{"num_key_value_heads": 3, "norm_eps": 1e-06, "positions": "learned", "init": "uniform", "init_std_down": 0.011, "lr_mult_up": 0.85, "lr_head": 0.0171, "doc_mask": false}
Each number is 128 + 24 x the weight over its row's rms, rounded and kept within 0 to 255. Layers, rows and columns count from 0. Numbers have three digits each. The size before them is the row's rms in percent of the matrix's.

# k: layer 2 attention key, 96x64, rms 0.122, rows 68-87, columns 0-63
# q: layer 2 attention query, 96x64, rms 0.141, rows 69-88, columns 0-63
k68 096:099141089193107076122115151161153148130158156143146108101130094140120151134146098135118134104132148104118128132128146096162141100178146126158120096162141107140124141132110136120190110114143108
q69 100:123122079087106070139099123141132143095111110133139126112113119171151183142159099140097150139151116142094164116106131121150150144132137150160156130145158133147177172118125139125087126112139128
k69 099:154142148149089129151095126138117099084144121140128092124152097126129153097143129097151123131083108163113079110148148131123157118118146130102193117151148132111113092163134103137092111159105157
q70 110:139107105115131138133106089152167121137116100126130170141158160094119081144133140123078131111134113151112125108155155120151189126095108131133126097101155140164137169156143171134159109108102126
k70 090:120095130109108119113089130124142121100091096129113142112102128119150131115093135139115135115102159127111084176090142127115090138102180130128147131089192138119120092147136089162113143108141092
q71 096:167145105093121111153074115103144124146156113113150111110105126132108158147118125115096163117087151100121149104118167149182106112128102140169127148109111146112159098146156112096114121175118121
k71 068:100127158119123144142122130098094115107129155105137124124156132090152171096160116119088107121154108164103134089121147122141151126155152133120097102108080126173166143100146176116126132083118102
q72 122:121116152163142134152096140080128096119144137120145131154089146106130102151129126095115154116091186114071108129125155086097089111161145142107104125132115123123102106117157133095146102108096121
k72 088:070136069083165149136142152113088158131118122140138132121151104149134088141130141112113118082155165137168140130113121109144135163103139144086073140135101128109112121140098143123149111127144125
q73 102:147157136130100117151115087080141130184124111113150111106085176122128165125134107135160135105126131117137093133140166131154089118133120078113120126112140089157120151143125092116171139150093113
k73 075:136138114137088101121162167130100143133157139110130116169137126096144121123161138120145085133151148109098139130131141090093129146142158107163136086101130132146158187140095102090179150133126108
q74 092:127160112104099158132134125138113105129143112145148118140115118105140162107138095132112123097154079179201112110142107137156141136117133120106136074122130105160134156169135154113152107151104172
k74 087:105139110142113077134134123121154107146148088131110132142085137093169151094163113084145148111103117115092104129084135131135132117169140123169121134089128124090171154118160119109120159129105150
q75 115:133132090080158116136109152153117111088124123126151106137117120116130129110083105132069142123120087139138155109114133175158152162113099127133184121129115150124180098122112143126107144173112120
k75 080:141081188165145085126151133100106118134105169175095139121189143122114157140095159128130143113116114129116109122097122156117117134163116154114142110118134151119126092113152131171097131107114142
q76 117:157140135136116100117135097132129122170137119128132107118152148147104166094128105122147107130136124058101127127146123122147093119139119132177111155133141116170088141150061124138103175160152106
k76 099:164135108134103111140126139129120115165157178109110082137121146159132121098136153131172113130140110147120104085138153162148113144178089153152102137153110133126084145101124081110149139144110162
q77 097:114128153118118150111117132145150106116140135173183143169157114126164160145091135125139162103103157118123160101130123110106139117155161185177168115130094157109140099151139145144116101138138114
k77 074:070125108140160103110165127106133160129114087126154114081165120141177081116173105114130112106126127137105137121093125087132153106089110141148100109140110097126125133117152169111134123135145148
q78 097:119122145170133114131149103136095119098120139121071085155104098097182120112146125099179135120110141100104141141182135166100095157138139115124144135121118149141149140132115080104121135110116104
k78 115:145156128119101158106115106089073149104099144114132156076109122144100107154114153149128104135103164160170129159103101084111153137158126107151124120130138142140106078135104111126139140150110099
q79 121:156129138123115094200101134101103155152162123110126086139115152130121188100132147091157129123139139085121124105119150168135105125118116109165128150111115129152114101112123099095117153147094148
k79 091:144141132144135180116124114119104158099132159080122108161125119093142131136134152104180136100131136124149116124139162130165148144167119125127119151158103157154092191126090157110144147139100156
q80 093:125133126174113132139152148098088084104176142153141102143136095126138138156157137117091139113109129131142126128130130077086119125188151164098124107117137146135148116140129159101125118104118190
k80 085:097154128146120129151122122093104174129156121129110108078141116109157158152131075157132156095120111126112134159107124087163135144137134141133097143089117083098105116133087137101144124136113182
q81 099:114127098069123126121142149155153135126135133112115105136095103145104126080148156150130091129148053142153143107107128151147148109158106131189171134116109127095139130105129110100142132116104126
k81 090:085116177154121143121093145138102120126119111114160110127088145106153142145115086140115168167119131117079121171157089117119102156143183110127136133130131137091139127144149088097123129143124095
q82 101:108107128124174110097140148098169112104140124116115139140081101136123107107162173098139145135123149151146111154101107126102122077118141170145120152127140126116131121131192119107151104071139146
k82 104:116145178091164139113113100112117133097137099134150117132069119110155143117157125132097128117153155170155127154124145155136116140127120117107120168145177094116121152148077108122107134096111080
q83 119:146153089099100111076162122130136130167117134171129163068173118150129137140112112136125126127119139140142121152142069101120149106128133157140130124125155121123115142161108116165098138145188133
k83 095:149148135114113079100134144190178090123150159125104102127133135142145117100151096132078095136109110096110111116160095125087144103148136133118134127130150090150109163122147163115137135136129163
q84 128:069132132097157150146126156133147094111150118161159132171099123142146133152140119123072128105125098162124163119123133106135160149133158129158174112149105133109184118129148136108155096102138108
k84 106:084123089146152116148155147123117139138162098171135157143158121113144173143140074103128116093116108145129109174169105124133129156143122164123153096163172132116150099150147103121107114131143121
q85 104:101147115112177138108143160147169164157133114165150158103143156157125123137126154144122077127137125132107154145107108110134163090099144165131098126137120102079127079119123111162128130124171138
k85 096:126103102116153111112127100112144126125159155148101110147153135107168160111125096137145095097133070154112139135172097163114112107108099137123125074150138135095117141153106155126092118077144116
q86 106:137142134160137148105176090135107112123114150121102090111117143072114074117102135109108110126104101145167109151142114189138171134132113104102145118133107174168128136126120139140148156151121136
k86 087:139107159136124150076134149131135137145081145144130167127125161124081100128092184149155146130127144088157144129092094121114146129157143128176114127073111153103112110106100107146124116131139122
q87 109:154129137115126138156136156134132127116146132090132069136119145123100127104113165125086103133110133120143128107127173197149149166130108102170135148119146153133134096138113149097163155187121143
k87 081:103127122170121122130157156152087158102090161127104124123187122126131159145112133128142185126142098106151162134187133151120148163138125106153118093123136153132162170107146147120126123108113123
q88 099:109157109085135127154165185139140129123104137181162129152124103124170145142123121122139096119091085145164137142122095153121163138133100119135174098114086126105158141116159110124129146104111138